Each number is 50 + 10 x the weight over its row's rms, rounded and kept within 0 to 99. Layers, rows and columns count from 0. The size before them is the row's rms in percent of the matrix's.

# layer 9 MLP up, 1024x256, rms 0.0971, rows 244-352, columns 64-127
094:41 38 38 50 53 68 33 50 70 48 62 61 48 49 48 45 60 44 46 54 44 47 70 39 43 56 50 50 34 47 51 38 40 38 34 50 53 33 46 61 43 40 51 36 55 48 52 72 47 48 43 62 39 51 46 55 48 71 64 43 42 43 21 62
098:43 42 44 31 59 72 48 42 39 62 49 53 63 66 62 40 56 56 41 33 46 46 37 65 52 53 55 56 32 51 67 46 62 60 45 49 53 43 40 47 46 29 67 51 42 46 53 37 64 57 51 43 55 59 44 61 49 56 55 55 47 35 47 39
093:54 35 71 50 35 22 49 48 32 50 58 54 58 54 48 50 64 48 66 30 71 48 49 50 55 62 51 59 54 65 40 63 56 46 47 44 63 28 55 52 57 61 47 64 51 58 45 40 28 39 64 41 61 47 54 49 37 42 54 60 31 53 66 34
096:60 50 46 48 49 58 58 34 29 40 47 51 58 43 67 56 31 75 61 60 47 39 28 56 26 41 37 59 41 49 52 66 58 59 56 51 55 58 44 48 51 36 57 51 59 45 58 43 54 50 50 45 63 50 47 36 52 79 41 67 41 46 55 43
100:62 75 57 39 51 58 50 54 49 63 53 53 50 53 67 59 44 53 47 55 47 55 56 58 62 56 53 62 45 55 53 25 40 55 37 32 53 44 44 39 37 45 62 56 46 45 42 51 25 55 47 42 54 49 54 37 39 64 63 55 37 48 37 51
118:53 59 56 46 40 28 50 45 56 41 36 32 55 62 46 45 38 41 58 59 44 50 44 62 41 56 44 54 64 52 47 46 70 49 41 44 57 64 51 36 58 51 48 45 61 54 53 50 61 50 36 59 40 55 54 48 44 59 64 50 53 53 27 59
098:44 44 40 65 51 47 60 46 54 60 52 59 41 47 52 51 48 55 50 53 53 53 50 55 48 54 57 47 55 51 65 77 42 56 51 64 42 41 59 71 47 56 47 46 49 74 64 42 56 57 61 51 62 63 31 65 65 46 62 57 32 57 41 59
097:53 55 42 46 62 50 40 43 52 46 65 50 26 45 42 48 46 25 59 39 46 49 52 53 57 64 40 56 51 42 48 44 62 44 59 43 66 37 52 66 57 46 39 29 59 46 30 31 52 50 48 57 48 53 56 27 50 37 29 55 59 57 38 42
105:69 40 39 44 56 75 37 58 68 64 39 40 56 49 29 48 54 54 46 48 59 60 51 41 38 46 46 39 30 51 53 66 52 66 42 45 46 30 41 59 60 67 51 40 58 38 50 52 48 52 58 35 38 43 69 52 53 45 64 55 49 56 43 55
101:38 37 35 64 51 65 43 56 48 36 37 52 44 72 54 33 54 55 35 65 71 41 60 35 70 55 46 53 55 43 52 42 47 54 53 33 37 41 44 45 54 43 34 40 68 44 34 40 34 37 42 50 39 63 48 46 37 61 39 35 49 52 57 58
098:44 58 57 47 34 38 47 62 58 47 44 57 41 44 44 51 47 37 63 46 46 44 57 30 46 49 54 38 44 77 53 56 42 50 59 69 42 59 36 38 55 66 61 44 52 31 48 50 45 57 55 37 42 71 53 52 52 34 50 50 56 51 45 48
098:29 48 51 66 51 55 63 48 52 38 48 35 65 59 46 66 31 55 41 58 55 41 42 63 47 40 33 50 52 67 60 44 47 64 63 56 47 44 41 56 41 53 36 44 47 72 43 45 43 44 54 78 50 53 68 45 49 52 52 58 40 52 48 45
111:33 59 56 51 44 50 55 52 62 29 59 48 54 47 53 69 53 47 65 39 50 43 53 65 33 75 60 29 36 41 51 50 40 44 57 56 56 44 39 62 41 54 44 61 52 73 65 63 55 49 34 40 70 43 48 66 47 29 63 59 38 40 36 48
103:46 56 45 64 46 44 60 47 39 42 46 33 61 69 51 52 59 53 65 54 56 44 30 62 47 60 38 57 41 48 60 54 47 49 42 55 45 41 55 52 41 49 69 57 55 38 25 56 58 64 35 47 47 39 64 55 47 48 35 40 40 39 65 62
104:51 52 63 47 60 47 48 65 55 50 58 37 37 50 50 38 47 51 57 53 53 62 48 56 30 59 37 43 38 52 47 40 37 24 42 49 53 52 47 64 58 41 51 57 47 74 47 54 47 63 38 37 49 43 46 65 59 57 55 66 43 34 46 33
101:66 54 59 30 39 62 37 53 48 58 47 59 47 48 53 60 50 49 50 44 45 34 45 44 60 51 23 62 47 39 49 49 40 42 59 39 51 64 55 44 58 68 39 43 60 50 40 53 56 63 46 31 65 64 55 35 42 65 48 63 62 59 46 56
108:63 68 55 57 49 51 54 55 57 39 40 53 52 49 65 55 42 51 46 39 63 81 64 46 54 67 62 57 31 53 50 55 31 58 52 48 53 49 54 50 56 45 54 67 72 39 45 59 50 57 57 44 55 47 50 65 51 59 63 48 55 54 52 24
100:66 40 58 51 65 41 60 55 39 45 50 39 56 51 60 36 36 47 42 44 64 32 45 49 65 58 52 51 60 41 36 53 51 60 44 52 31 37 53 35 47 61 59 38 40 61 57 47 40 45 50 54 66 54 55 37 45 54 47 50 32 45 48 46
103:57 56 48 47 43 41 56 42 45 50 49 47 39 57 59 47 60 41 38 60 65 53 39 40 53 73 40 54 40 56 49 34 48 50 31 51 57 40 53 51 45 62 56 42 63 56 21 44 46 42 34 62 45 63 42 48 49 44 43 58 60 48 57 38
102:36 46 32 51 44 52 51 62 23 45 37 48 48 70 67 34 54 46 59 54 53 36 28 37 49 63 53 76 55 60 71 52 32 66 59 47 50 49 47 45 64 44 43 58 50 69 39 54 77 37 46 46 46 34 49 55 41 55 36 45 41 43 49 37
102:51 55 55 71 50 40 58 37 45 53 56 55 60 44 58 57 51 54 51 45 47 52 53 42 36 63 60 58 70 33 60 53 44 46 57 65 46 42 53 44 56 26 49 59 55 41 44 38 53 62 46 42 46 58 40 58 61 49 34 60 57 63 62 46
102:60 37 51 36 50 34 44 39 57 52 41 42 62 28 56 47 29 36 39 51 58 61 49 45 46 60 56 63 47 60 47 55 60 47 51 51 61 45 55 38 55 46 48 40 82 34 46 62 41 66 54 45 58 37 46 51 70 45 48 59 52 53 45 63
098:50 60 45 40 53 55 59 58 40 38 45 60 53 51 19 47 54 44 80 44 46 55 46 51 50 35 32 47 52 42 49 47 58 51 50 72 69 52 43 34 46 67 58 63 48 57 51 62 59 64 55 29 42 46 56 49 55 39 62 55 52 73 52 65
096:45 60 54 41 42 53 45 58 58 54 55 60 55 61 53 53 37 57 21 50 57 39 46 60 54 28 53 47 60 53 60 36 30 39 47 44 53 33 48 47 60 48 45 58 58 57 53 55 63 65 43 43 42 61 56 77 67 61 34 55 58 55 62 57
102:42 48 48 59 64 53 39 43 61 44 59 39 62 55 42 47 60 41 48 62 26 65 54 55 47 43 29 73 45 49 40 60 52 57 59 65 55 25 42 47 54 50 59 35 46 38 52 55 50 46 42 77 43 54 40 47 53 55 58 48 69 50 39 36
101:64 37 56 39 49 45 45 47 40 68 50 47 59 78 59 31 43 58 64 49 50 51 48 50 46 55 48 44 46 50 56 35 41 54 73 54 45 64 50 34 45 45 46 41 48 67 43 57 61 36 55 49 53 41 28 60 47 48 69 32 38 38 57 34
099:76 43 45 64 41 46 44 52 74 60 47 64 35 58 53 53 61 50 39 53 58 56 58 63 46 53 41 46 63 56 51 49 35 59 57 44 54 45 45 50 56 62 47 29 54 51 55 59 78 66 66 50 33 49 47 39 65 29 33 56 52 60 45 50
099:60 61 37 62 49 57 36 55 36 32 33 37 65 33 53 51 48 52 31 52 56 48 56 40 36 63 57 53 41 43 50 79 47 59 72 54 58 60 44 43 45 50 49 58 38 44 60 51 34 57 74 45 48 48 28 48 38 57 63 57 50 58 51 41
101:53 62 46 44 30 42 39 57 59 35 37 43 60 38 65 55 45 49 60 43 55 57 52 45 44 58 60 64 50 60 51 51 23 62 44 53 39 42 33 66 44 53 66 46 54 59 65 63 52 41 60 53 65 43 59 40 61 55 51 61 33 68 34 50
097:69 59 61 47 61 53 40 37 49 46 58 54 48 48 48 53 45 43 48 64 40 54 38 71 55 50 49 69 36 25 52 51 39 43 51 47 51 54 57 54 44 45 53 44 52 43 46 57 53 44 33 46 32 37 45 59 41 68 42 58 53 38 31 57
097:51 42 56 43 50 53 42 55 67 54 40 40 44 36 53 48 47 37 50 47 41 51 50 45 45 57 45 61 64 46 46 68 30 71 43 39 36 52 41 56 48 38 37 47 52 31 42 38 47 62 73 49 46 73 39 41 57 35 49 47 53 52 53 61
101:41 47 63 61 45 52 61 58 47 46 58 54 54 34 37 58 59 45 55 52 56 49 69 31 62 39 46 52 38 72 56 59 60 29 49 61 59 56 46 26 50 35 54 48 54 35 33 41 43 37 53 48 33 71 38 61 41 54 46 45 42 49 55 56
101:52 46 56 54 47 49 39 54 53 70 64 52 36 70 46 56 47 56 33 43 52 50 50 58 46 39 56 67 48 45 66 39 66 30 40 57 47 22 35 55 47 52 40 35 44 57 56 45 53 55 49 59 52 58 44 56 71 53 66 68 57 42 65 52
097:48 41 42 50 41 83 49 45 54 40 48 48 52 32 37 39 49 51 46 30 51 54 42 46 35 53 47 27 59 53 43 56 40 37 56 49 54 58 47 58 39 69 45 42 61 55 52 70 44 71 42 54 57 56 71 47 40 63 59 37 50 47 50 41
101:50 23 55 44 53 49 58 48 58 65 68 49 45 67 52 41 51 41 54 56 30 35 57 64 52 59 38 37 61 56 61 61 41 40 43 61 59 45 62 56 54 59 67 60 51 67 26 50 66 46 32 53 51 42 49 57 48 43 58 37 53 43 38 46
100:55 42 27 73 54 59 40 38 47 54 54 74 48 57 43 63 43 56 62 36 55 41 55 62 52 33 49 55 52 36 54 44 32 43 47 42 66 53 49 38 50 59 48 64 67 47 64 46 43 50 56 54 47 36 50 31 64 60 34 64 54 39 51 46
092:61 52 52 54 66 45 43 40 34 47 41 31 68 49 56 37 38 59 56 53 76 68 31 48 52 52 37 50 50 59 78 41 61 48 41 52 59 58 32 63 32 54 62 53 43 50 29 49 69 51 56 44 40 68 47 32 42 44 37 53 50 54 62 49
097:64 33 44 79 52 43 56 46 56 52 48 56 48 53 58 55 43 69 45 45 43 54 63 44 52 41 53 32 59 79 38 55 72 44 58 62 45 32 19 55 57 36 42 34 58 50 54 43 32 59 41 49 60 33 48 55 54 36 55 47 63 35 51 38
096:43 73 61 48 54 35 48 53 45 55 56 48 49 46 40 60 55 44 42 54 51 56 67 61 45 59 55 50 67 45 58 51 62 47 33 41 50 63 37 39 36 53 54 60 33 45 44 51 47 46 54 64 54 59 42 43 47 45 50 62 30 55 56 59
094:49 62 42 50 69 63 53 42 58 40 46 59 55 39 62 24 41 55 46 40 60 60 67 48 57 47 64 47 58 55 57 48 39 59 38 47 42 49 40 65 48 38 52 58 43 56 62 56 53 67 43 58 53 56 62 46 54 54 44 43 55 47 43 46
105:57 67 52 38 54 55 41 48 43 47 31 45 56 43 37 47 55 38 47 47 56 59 39 44 38 63 63 47 50 52 51 52 48 46 65 25 54 55 46 50 40 58 46 45 39 50 48 61 42 62 50 52 48 46 37 38 65 53 66 34 56 57 39 66
102:57 44 33 56 51 53 64 52 42 49 39 32 46 51 83 54 54 60 51 59 44 50 42 41 43 51 59 42 45 65 58 48 62 40 68 58 34 31 61 39 56 49 42 45 41 38 30 54 37 65 52 37 53 46 64 48 60 46 48 57 50 37 42 56
104:57 41 56 54 53 45 41 39 47 62 56 28 41 45 65 52 46 51 47 58 53 42 34 32 44 43 56 33 51 49 49 47 39 40 51 54 43 30 58 50 32 59 64 48 62 59 50 57 57 32 52 47 48 66 50 63 48 50 38 43 58 43 36 50
097:30 40 51 47 53 56 76 47 64 45 51 45 45 53 48 36 55 61 59 62 50 52 58 65 45 41 48 41 36 64 60 60 41 46 52 43 46 48 53 26 43 61 52 43 52 40 38 57 55 59 63 52 56 41 59 61 47 50 52 37 42 40 61 52
099:40 55 56 50 40 59 55 46 49 66 42 59 50 55 52 51 49 25 68 69 50 37 47 39 39 62 33 60 36 43 52 50 56 43 56 60 53 40 37 69 46 49 44 55 38 49 42 38 54 49 45 46 75 48 57 35 53 53 58 50 28 46 46 36
101:47 43 34 65 55 65 51 47 59 57 56 55 51 65 35 39 61 62 67 66 58 71 43 54 54 52 48 53 48 62 38 61 47 41 38 51 58 47 51 59 33 58 37 61 63 52 38 37 50 40 35 65 47 43 36 44 53 53 43 50 51 46 76 39
100:67 54 56 53 52 40 25 50 54 47 58 59 69 61 52 46 48 52 40 53 73 52 51 65 56 53 67 53 50 44 46 52 55 44 56 70 52 53 58 57 34 37 64 46 50 71 53 42 64 43 27 65 57 56 62 51 33 34 52 51 47 50 49 63
105:35 47 42 47 53 53 55 59 60 56 47 34 49 50 46 38 55 38 69 70 45 22 53 26 52 56 50 50 45 50 55 50 32 41 66 54 39 37 22 45 58 47 39 58 57 43 41 55 50 53 27 43 47 51 64 47 54 43 59 39 56 39 27 68
097:48 72 56 55 62 45 51 45 46 64 56 61 60 38 50 44 43 62 50 32 31 55 61 37 63 53 44 38 56 62 53 78 38 68 36 38 50 65 52 59 45 42 55 57 52 57 48 46 59 54 68 55 59 51 47 37 36 61 61 53 42 64 37 64
093:46 45 67 25 57 55 62 54 51 68 54 36 62 53 59 44 54 62 43 39 59 54 42 49 52 44 45 39 56 50 55 41 56 38 42 65 28 52 49 39 43 48 62 56 44 38 70 60 54 47 57 54 47 42 63 37 53 55 64 33 37 44 70 54
091:44 52 49 52 33 45 53 52 55 49 65 52 52 41 52 46 39 51 53 49 47 48 51 38 40 32 42 45 45 33 36 42 58 51 45 52 58 52 57 50 48 42 46 49 32 39 61 50 60 57 50 42 22 68 70 49 58 60 70 52 59 67 60 39
107:44 41 49 27 64 43 45 45 47 57 40 72 53 24 58 65 50 61 40 56 60 36 44 53 38 55 57 54 44 47 50 60 44 70 35 52 69 39 37 51 62 51 38 61 42 51 49 46 43 58 67 38 53 49 45 51 44 43 73 55 57 62 53 54
098:48 55 45 51 28 59 43 48 52 40 49 46 42 62 37 48 54 40 49 30 49 48 53 58 55 52 40 42 49 36 65 37 42 36 55 49 63 61 32 62 57 60 23 45 48 39 39 62 44 62 47 46 27 35 36 56 69 45 47 52 74 52 48 49
099:37 55 44 60 44 57 44 50 56 52 57 49 59 56 33 41 51 46 66 60 23 52 57 43 62 54 46 54 53 39 53 49 42 49 25 37 46 54 54 43 56 22 36 23 51 27 41 53 46 71 49 60 40 45 54 53 39 64 45 38 72 48 28 58
096:49 41 48 47 66 33 52 45 43 55 48 65 46 46 64 70 42 59 29 52 62 49 56 53 51 39 58 34 57 70 51 52 54 54 47 45 41 50 50 49 57 39 48 67 34 54 56 37 44 61 53 49 62 32 65 37 56 46 57 38 53 50 37 42
110:43 52 34 47 32 44 69 60 59 33 60 52 51 51 53 51 69 29 48 45 51 34 58 48 36 32 55 41 42 31 34 53 55 35 61 48 54 42 56 50 55 53 42 48 59 63 51 59 28 53 63 56 36 38 54 60 45 61 56 35 59 35 46 53
102:64 62 52 40 55 50 59 38 51 60 70 53 50 44 48 52 57 44 49 54 41 59 45 49 61 61 50 57 37 40 44 45 42 38 25 59 53 54 42 56 51 59 47 51 46 64 52 57 60 49 52 45 63 58 58 45 49 59 52 46 30 44 49 47
094:39 49 51 61 51 51 44 44 38 54 53 59 45 52 46 34 55 51 70 50 55 59 44 61 64 49 58 54 34 59 38 50 43 62 50 51 53 67 49 50 44 77 50 36 42 43 53 42 41 68 67 55 50 54 50 42 36 40 47 46 53 41 58 61
102:43 62 64 55 44 54 50 57 38 46 45 63 34 64 47 56 51 54 52 67 40 63 58 70 37 36 55 43 30 53 44 48 28 71 61 52 35 42 39 59 66 55 54 60 38 58 59 33 61 50 59 55 55 34 50 49 43 44 58 52 44 40 51 38
096:66 35 46 46 51 56 55 52 62 68 42 55 40 59 49 54 60 53 50 37 46 38 39 45 34 50 59 52 59 37 29 57 64 49 46 61 50 49 54 50 52 53 41 40 46 48 50 41 52 57 63 33 60 39 65 58 55 61 58 60 60 48 51 49
101:53 41 51 66 44 60 38 53 45 30 56 42 57 46 47 54 47 62 32 44 61 45 40 35 53 47 64 68 47 46 53 37 69 41 45 44 41 39 58 39 51 25 39 36 63 46 55 53 50 42 28 57 51 65 68 57 59 42 48 48 54 58 50 46
106:64 31 62 31 48 54 50 51 44 56 42 47 67 51 42 46 36 55 49 50 51 48 52 39 40 58 46 53 55 44 52 50 56 57 42 42 30 72 80 52 50 42 47 37 63 48 44 61 52 62 32 50 67 30 60 42 57 43 65 44 49 62 43 39
113:53 52 53 52 41 47 49 58 46 47 49 29 60 56 55 59 65 50 46 77 49 38 64 55 41 35 67 52 71 37 48 53 47 52 47 65 48 54 65 55 64 45 49 69 48 59 59 43 54 28 60 64 25 45 42 34 66 52 49 39 49 38 60 36
093:59 49 56 52 58 57 50 42 66 58 27 42 50 62 55 57 40 37 50 55 60 52 68 44 55 45 51 45 52 31 53 39 47 55 45 41 60 35 58 60 44 68 60 39 42 52 71 35 50 51 49 64 60 54 43 56 38 46 26 58 52 66 41 55
098:53 50 62 53 39 55 59 52 45 36 52 36 50 52 41 36 56 34 55 42 41 42 49 38 50 51 41 48 39 48 52 57 41 46 61 59 66 53 34 49 49 55 62 41 57 54 48 58 54 56 51 55 51 40 63 50 48 73 57 62 44 53 63 45
096:43 57 40 53 48 45 42 55 45 35 39 38 44 47 35 58 49 64 58 48 36 55 51 41 43 39 53 56 53 44 51 61 51 58 41 64 29 58 41 57 39 42 49 68 42 42 50 54 61 39 64 56 43 62 61 39 55 49 48 35 34 51 29 53
095:37 50 59 50 38 48 63 48 49 59 56 50 49 55 58 49 57 42 54 44 56 47 29 37 47 38 42 59 37 52 55 51 54 47 55 51 48 61 32 55 43 58 40 39 50 64 59 51 52 54 60 65 61 29 69 47 45 53 46 59 31 57 49 62
097:44 45 60 54 49 68 50 43 45 60 56 40 46 37 72 54 39 40 42 47 51 41 39 56 51 48 47 50 52 57 49 40 50 59 55 61 32 43 36 24 52 51 63 39 48 43 59 47 61 46 56 34 63 67 61 40 62 39 52 64 42 61 64 52
096:38 44 56 49 58 45 49 51 54 58 39 54 56 54 51 54 41 53 37 51 58 39 53 59 51 50 67 51 60 48 46 62 60 38 52 51 44 68 32 51 57 39 45 57 45 37 52 55 39 31 35 49 65 38 57 44 45 52 72 34 47 30 45 42
108:67 41 57 41 40 48 49 38 45 46 69 71 52 45 50 58 62 45 47 34 49 56 40 44 37 38 67 54 62 46 42 32 50 52 54 50 43 42 53 50 56 48 49 41 66 49 36 55 39 43 46 43 57 38 50 69 43 44 37 62 44 44 60 54
091:47 51 36 42 38 32 58 52 57 54 65 44 48 52 57 46 51 52 53 50 51 37 65 70 42 63 37 45 37 57 52 57 58 54 41 38 44 45 61 61 52 32 66 40 40 52 52 40 49 45 51 47 56 61 45 52 50 45 70 43 45 64 47 45
093:50 60 50 66 36 53 45 49 60 55 49 55 55 61 61 34 51 51 58 50 56 57 50 63 63 44 53 32 51 54 40 64 41 53 60 44 66 47 44 44 48 43 42 48 36 61 52 40 39 30 50 48 45 43 45 58 43 60 52 67 48 51 55 51
099:64 47 53 50 55 39 40 61 56 39 68 29 52 55 56 50 53 61 37 54 59 48 44 66 58 49 52 63 69 46 48 23 33 44 48 34 44 57 37 59 59 58 61 51 61 65 38 53 48 48 56 46 39 58 58 50 44 42 27 51 53 43 57 61
096:46 58 41 52 43 42 44 58 50 43 49 55 61 43 46 61 58 56 51 51 47 26 42 45 62 51 48 60 36 36 41 44 59 51 51 40 39 54 47 51 48 52 33 63 67 50 49 48 44 61 43 41 48 43 43 56 37 64 47 55 63 56 36 62
105:54 57 54 40 51 55 39 47 57 66 36 50 46 45 38 41 40 42 56 58 52 53 52 50 48 58 50 41 63 59 60 69 31 67 49 56 55 41 49 47 35 62 57 53 40 66 63 46 65 52 63 60 46 40 64 41 40 45 45 39 33 55 48 72
098:56 43 21 32 54 38 53 51 56 60 57 46 49 45 63 49 58 40 28 63 54 30 55 42 59 31 57 55 54 43 50 56 36 38 39 54 45 29 56 56 53 39 57 52 55 56 56 62 31 41 36 58 31 56 34 47 26 52 41 42 61 35 40 40
097:60 56 50 60 22 23 61 51 46 53 51 39 41 39 48 47 51 65 49 63 35 46 41 38 64 48 53 50 59 47 48 47 42 48 58 50 62 46 38 35 48 40 43 39 57 56 65 34 62 59 49 46 56 59 56 41 42 46 35 61 36 56 41 69
099:39 43 35 48 61 67 40 51 52 48 50 59 32 42 58 67 58 57 48 42 56 53 44 35 61 42 50 50 35 47 53 33 38 49 54 35 61 54 54 55 59 47 38 46 42 46 31 55 51 58 42 52 48 46 50 41 29 76 63 53 54 57 50 29
100:65 53 58 61 55 59 40 43 36 44 50 47 63 64 48 66 53 56 49 57 46 48 48 58 42 56 35 51 55 65 64 61 57 34 43 50 50 45 44 47 41 70 34 61 44 52 54 50 56 54 61 45 51 38 45 48 55 45 41 34 57 38 54 57
095:58 34 71 61 68 51 61 56 53 66 52 59 40 46 52 29 68 44 44 49 52 53 43 50 38 54 56 46 53 54 55 56 49 58 23 60 62 48 48 32 44 55 53 44 47 69 55 65 44 42 43 54 49 61 38 54 42 67 44 56 50 40 76 45
105:53 52 41 44 72 32 45 56 61 46 50 50 49 63 43 54 34 71 43 51 69 47 45 49 48 40 41 40 60 49 54 56 51 37 48 46 42 45 42 62 55 43 44 45 39 66 39 54 57 67 50 61 55 38 52 46 35 73 58 56 41 49 51 34
100:62 60 46 51 58 67 45 34 61 60 33 49 47 55 70 49 50 58 29 61 45 61 58 70 49 48 45 66 46 40 62 48 43 35 44 50 56 59 42 65 44 66 39 67 30 52 57 46 60 56 45 33 48 34 58 37 45 54 40 66 52 32 53 52
092:29 48 52 54 44 42 44 54 45 54 54 31 46 55 59 52 49 48 51 62 43 51 60 57 58 47 61 52 41 75 60 44 59 55 72 35 49 54 51 37 52 55 23 43 36 36 54 41 55 49 54 46 42 55 67 49 49 41 55 64 57 50 58 62
104:71 44 44 46 43 21 51 52 66 53 57 50 44 69 48 57 47 30 46 37 45 57 52 40 41 53 45 42 57 41 51 48 40 39 56 53 54 53 64 29 36 59 41 44 53 62 48 37 67 64 42 66 55 45 56 45 47 60 52 33 60 48 58 39
095:52 45 57 60 64 44 63 53 65 60 52 66 56 73 47 38 62 56 66 48 35 38 53 60 42 72 62 52 66 24 60 47 47 58 60 30 43 33 55 66 43 41 44 48 64 45 62 81 68 44 50 59 36 56 37 65 66 53 47 46 44 46 61 63
101:55 61 61 77 56 46 47 46 56 37 52 54 53 56 52 41 35 33 48 47 52 56 52 49 43 73 34 33 53 60 52 38 31 49 30 63 49 38 54 53 50 59 53 51 74 37 52 47 52 57 52 51 52 58 57 36 46 48 38 60 47 54 63 46
100:58 66 64 45 53 56 55 58 50 35 53 53 71 45 70 29 50 57 44 67 53 49 54 59 59 53 35 29 37 52 53 54 55 39 45 61 45 68 43 47 49 45 51 36 36 44 44 50 50 44 59 46 36 63 23 57 47 65 65 47 50 55 54 53
096:38 49 50 46 62 48 49 53 57 55 46 38 44 65 62 46 50 54 44 39 32 65 57 54 71 49 40 32 38 50 36 55 61 43 47 32 55 51 40 70 30 50 64 56 40 28 53 53 39 57 37 61 58 49 59 58 49 55 65 29 43 49 62 56
099:63 69 49 64 46 39 67 50 55 53 36 43 34 47 62 37 37 45 47 44 49 30 59 63 49 37 57 59 57 37 55 36 29 47 44 47 51 48 45 35 48 51 51 66 59 49 60 35 52 56 46 57 49 78 51 53 53 51 67 43 59 54 49 47
100:49 28 52 45 59 40 59 53 55 58 66 44 61 58 44 53 50 59 39 43 40 46 36 41 38 43 53 39 52 47 47 39 42 51 44 53 43 35 49 42 48 56 23 56 51 55 51 28 62 42 48 47 48 61 48 56 52 52 56 58 53 45 44 52
097:69 50 47 40 49 60 64 60 56 66 40 44 44 43 54 23 49 47 29 57 74 45 47 61 46 66 68 39 56 64 41 66 52 47 48 50 54 34 54 39 53 47 51 55 39 68 60 52 61 51 34 59 58 66 41 37 69 55 56 64 46 46 51 54
094:47 60 42 47 36 68 48 50 56 31 50 53 49 50 53 43 56 43 49 54 51 47 34 38 43 47 54 76 50 52 65 63 38 51 38 76 43 65 40 64 58 49 58 39 54 51 27 54 55 41 34 60 53 54 47 38 30 59 60 38 48 47 55 26
096:36 59 75 45 31 42 43 49 40 40 46 60 57 54 42 50 45 52 53 60 40 53 60 39 47 55 40 54 41 49 47 46 38 43 44 51 44 50 40 48 54 40 53 52 38 65 62 67 58 35 41 46 41 35 53 51 47 61 49 54 64 59 64 50
116:62 44 34 60 61 53 49 57 32 52 42 57 63 48 47 59 65 46 46 48 48 52 44 63 60 42 51 48 44 34 51 57 54 68 47 51 44 56 50 35 48 63 40 50 56 50 51 54 64 48 69 51 51 57 26 53 60 44 50 41 53 55 39 54
102:48 55 47 49 52 45 45 47 45 58 45 50 72 43 52 63 59 51 61 47 43 55 57 40 44 61 42 34 54 35 45 53 60 57 52 46 44 58 41 43 47 55 38 61 41 28 56 47 56 41 32 52 57 52 55 53 57 37 39 59 57 54 40 47
102:50 45 54 50 31 51 39 54 47 22 46 56 51 61 48 47 57 57 44 42 40 41 37 38 60 66 54 51 42 37 41 64 44 45 59 60 45 81 30 66 51 25 53 49 71 59 41 45 46 55 39 40 61 42 54 44 54 56 52 33 50 41 43 50
098:41 52 36 56 52 50 62 60 56 38 34 48 46 48 41 53 63 51 58 68 52 56 63 27 59 37 60 31 55 45 28 42 57 58 62 49 56 48 52 52 58 60 35 53 39 30 59 50 34 52 48 43 51 53 46 58 51 47 34 54 47 53 47 55
096:51 46 54 52 48 39 40 56 61 61 64 47 31 67 46 54 59 55 46 66 57 36 54 65 56 35 59 43 51 45 52 46 52 39 67 36 37 38 54 61 51 45 61 51 49 43 63 41 21 49 53 71 45 45 61 37 59 52 57 49 47 66 44 52
095:53 46 55 43 40 52 38 48 50 65 42 51 50 43 53 44 63 32 52 64 56 37 59 54 61 59 65 34 42 58 48 49 61 47 71 67 56 39 55 50 42 46 67 58 41 52 59 35 55 50 81 52 29 62 39 44 49 55 59 63 37 56 44 37
103:49 60 51 50 41 45 58 47 62 40 44 49 48 45 40 51 39 73 67 55 53 56 70 59 45 39 59 40 40 62 61 55 62 49 33 52 60 54 47 50 49 36 53 39 40 61 55 49 63 46 37 33 68 41 38 56 52 58 47 42 59 60 47 56
099:51 52 54 42 54 53 57 49 46 48 55 54 53 30 66 64 56 40 40 51 45 38 43 55 57 57 48 42 54 53 55 50 30 47 63 66 58 50 68 60 71 39 70 51 56 48 40 43 50 66 53 31 53 51 56 63 70 48 52 61 58 58 43 33
099:46 52 54 47 63 46 41 40 35 78 35 37 61 51 49 52 57 48 49 57 51 28 27 35 60 55 38 64 39 37 42 38 58 43 50 61 60 49 61 51 58 55 58 54 57 63 36 53 39 49 56 44 56 62 60 65 44 55 39 37 51 38 69 45
093:50 58 36 48 45 57 51 53 33 43 56 67 13 40 49 63 43 52 56 46 54 64 48 28 55 44 64 60 47 65 43 58 53 65 57 38 29 51 48 49 46 52 38 47 57 64 33 41 61 39 57 55 37 56 49 40 47 52 47 39 47 70 56 45
099:63 54 53 40 63 44 51 46 41 39 34 63 41 47 57 53 48 39 57 39 66 36 36 39 50 52 46 58 54 60 51 50 55 56 59 56 54 46 72 47 44 43 46 68 55 47 35 67 44 49 68 61 37 54 49 53 44 58 50 53 53 53 56 47
094:51 63 49 41 44 54 54 63 42 48 49 33 57 52 47 60 49 52 67 62 48 37 63 28 49 52 54 61 62 65 54 49 68 58 61 50 44 50 61 44 68 51 42 59 43 59 49 33 47 43 72 55 74 44 44 54 47 44 55 40 44 43 44 58
105:49 37 34 35 61 50 40 44 50 45 30 49 49 58 37 54 50 60 50 42 55 59 39 57 68 53 54 43 30 62 39 51 47 44 41 41 54 46 48 45 43 47 38 62 47 52 42 57 46 37 54 60 44 49 52 68 40 57 45 50 62 56 41 53
100:64 57 46 49 56 41 57 54 41 52 55 48 46 52 40 39 48 50 49 43 55 50 59 45 46 36 51 39 42 56 39 39 44 55 43 52 54 36 58 60 39 79 49 47 48 73 54 38 50 45 47 52 48 58 52 51 52 37 38 39 67 41 47 62
100:33 56 60 33 50 42 55 46 49 42 59 49 53 57 58 37 56 45 34 44 46 63 36 38 43 45 46 34 47 45 55 46 43 60 39 64 57 54 43 44 50 36 49 45 71 70 42 34 62 47 41 48 51 53 56 54 46 49 59 35 44 55 31 64
098:39 31 48 25 42 45 55 48 43 51 52 50 51 56 50 44 59 54 63 50 62 43 30 29 24 39 33 56 44 51 56 42 57 30 77 56 40 48 45 40 50 45 54 55 47 61 45 45 44 38 53 56 45 27 53 68 54 61 59 34 58 50 72 66